From a checkpoint of a small transformer trained on Wikipedia.
Training: a variant of Adam for these matrices, 375M tokens.
Each number is 500 + 25 x the weight over the matrix's rms, rounded and kept within 0 to 999. Layers, rows and columns count from 0. Numbers have three digits each.

# layer 5 attention query, 384x384, rms 0.0534, rows 0-10, columns 256-383
466480467521534499497497492470513523487521492482506484480515525539503496503516503497504514520463493487487455497499488488461473529491507478479516435535430482516522468536507489503513484503491508508509478505499526501546521500480493506466536462534512528495494523465512512480486501510530475466500454482471467521476466511512496513506508483493466472516528473519469488509523487517522535514513
503511507559460482505496480493535528481495494510508496525489492493557479513507493463507541512531493520512548470485512489523534497508477513502507526479518468490508531473507464463480543510515524495524465526477468507500474523480517474472465469508496485497511510466497462514506488529507481510531482494515498492502548545493498453503474571454475509470534504481480494488507492483496472517506
522473562480521494518534491531481472508513513451451525496500478512489478484496517447496508553513544499490501521492486536512515505515510509488460532513547481498509554494502555521463451528499520420478509506493491526532440503488490495558518514495524504509479488507528504565532515460482537524496468494541530506510528453519480521496542479511483500510480475457526519518498526478530470496511
508451490452524504529464536506492472506536493497502523473501510484466533508488492524491498511484532506443447469500485455490465467498492487493498495526505520504533471523506535518525484531475522479488499513517525492522533546513477500501518525510531504490504491504513559505517491513489503520483515528501511487487479478516522493499514441486503444495502524497534523485531496496505522512492
520494447487539483478505501537454487499509471505527494448523522546479502501520487491483453471522464450457469503493479484489466510502502480534514530531531506491523506502507511522529489560461521497460500467551541485494549469514517494503494515495453500529505511543551494459518479514495506513517494480549468491514495494499535490472522518495479510506502474520528495527491505465520495487494
472489506495540502504526513526463456499486483478494488536487474509494514466486513452505490489453509516504468522483491491494483469491522467515486484507478508500475441487514491506498452508467497524475494533529485507502486543512515501538506526502532432497494501511493521520481492485542513499508480505513459487533508497493451504532515479533517467517496500456504530514513507515538508489493
563488455546486479522495537496510514492504472526493464486527522486445536517551467489483453434501492523509482509505434461474476502470495467524508482532496461488508510497504464513579517492501540507485442465470527462523560532511538508490515505533507460466501549475537465487502510558525509478518504509537497510516480520511551508470500515525487481480491474493505494511511490490497537533497
465535491532447523433498461483492554525496547509473528463474507553574486546522493510523557522508498536583509493494543507495464524478451534496510469500490465454503555477543490480466525495550539525480517513502489494514537520457502460468491476511517517491502569515481400495486472474478478469488489510513521532490505535491541524475470528524533467478503519477472495537512457502498470512549
515482477472505521497513499496486527518454495547496481525503541524498494511437485486511474516527490540516510480486483578465489490531480516507556519461485484484484481493493471470501541522480460491523459508514489522463501522464539463450451508505506484503425522456489532530463587505520489498514458496512499511505517546496442473546501569457484500485526484493509441517474520505514518506506
529507448561503482454501553496482500510479511526493492494511471511526497514467526519495470464509522495541509504492500532477534506478516552432473474541470503469478530488478496577472478504492502503499552541525527525479495519514509458500469479491476487526506512474506476480484493490538499522590528481503552503531512472569496536512450455540517558503513495471479518512534488525527512457477
538464561513548467496493456455530486553514497522528506566489516442509526506489521574518524505492459516498476485546523451535491501505509508484485482486486501525482476548483521510451473474485550502504510558537496531471493511517520550512532442458528499462455521475499506501522495519447510432492490496455428535545553487487464520511471501525513459507466508548489516501491476452507481505537
# layer 5 attention key, 384x384, rms 0.052, rows 0-10, columns 256-383
483523504496488471500545514480433503480565470525506493448474480506519493487473506575433511487516516516511489481486483492477435498553504451495483506513533527482495487523550562489471491510530531504488521467489493527518548536488514493459483476537500466514503496517502492531501517501495485521457491509534492533503504507552485459518463479450504482505509523509513556488499442478499478477521
497450517509506554497472498448578525478477496516513539522515524527543560556525500501548446456476475489522544524530503525500514499443453504461555503474455519519507487479534525540500516490523515499467498560485516518507496467476484488504501441515530476500495453505490518459485513482484501473523494505475524530466467521485537525494528498495493483528506516514482477495488495520507494479533
475460488498513507516462529521505515523479519439517492515476525509533479496494510449505478503457544475499518516507539526549492496454511522499532500499444527557475476537484524494525486532511514485518452484509473501494470453515491515494545490470490517494509472515441476441509500473524451528511503478485492489458502551434502498476519541501487487497485484548527471484525533530508495490495
536549519498481447479523520529448500469472493511522470468485481494487450465457517456504482545504507502527485511520490463495519550519503482515468514493512481480516491518455487472508477525484527510527510467512516490490491509519476521507539491466499532507514497536546466506518516512490500511464497472509494471533511479528452473515480504455526513475533472508534474531492479488503498503494
508515499453491467471549485512466494489513477493509508470465465508505505512520504504480498523550507501501492534464459464470493479501515500527500503500498501478504482448505482455469499511508527503529487487519503511512497530453507492501501462503495513542512540527525460529519493482450500476495510517527473494496519487512429502494520496533551500463479495506495504506502440476515487487498
481507494466519442487501548542459571542483542474526508488529545537492472490473494450496502556459483485528492474467506472503484521526519485538513488497469486523518501515451522490521504539516545508527472434555501442529462479520485510511509530490442528511485535487523453485519531505524462518524469476507507505513505538491425506489537487483490515474486511521543428516480446469468502519541
507482509477540462503556463494451508475499485548550499449462520520516483501478506522470502516562498531537466505529490468490487542536521479481441514485527547480475483503544488493506500487492513485557541469518481482446526530473483484503504470500520513526485533488565465519498486501447496490465462502510504507521512454532458455543481484517560501497544511508511514525461468485509482452513
454500499508537502508501526514474477473483516512448512486495512480533487523485494526506492464500468496502528477510508523498488544515490441489509532502520495501453509471498485499507540489509477499488517500472490508503558495501500509521490513508526513522503501510502501523468502479514515487497491498464532486496488513527539518490484472461464476492511535485476540497515515574481481518508
517475479492498449502491540513527534525474508493529508467494515549500558498443533515536486506481475555463494479474504503450486483454505538470545462506506475493535508555509500542539486480543515532517473504508468488504462452529531483486538493536456489490448506481518509553512501449472507496502486545513509482525511537490497490475496511489482515519525469489493478552478516499489553495476
453482485472484523431524503506491477506493542497510510495514502474501544517502460558496484478502457474508544517506532570574530540525527504500523492490484539515501492508469544506518505452499500503566522548542488560488514553488474476532476512533475495498488505474480522568425489444466507460502451501489481483456516521521510506549497511482516465500540505492499489492552531488513487514469
554529497469467521511496527467492537532475479551500513508520494486445530434520531448507482497494482540496498489504436562457491504535516466464534527504483470503515516485462474496499514507508503495535497496485513458494501502510497451546541508544471538467524490523503471511458536534484500482480507478497564528499550507503416497531518555479501469503565473493542493521482481482505566505491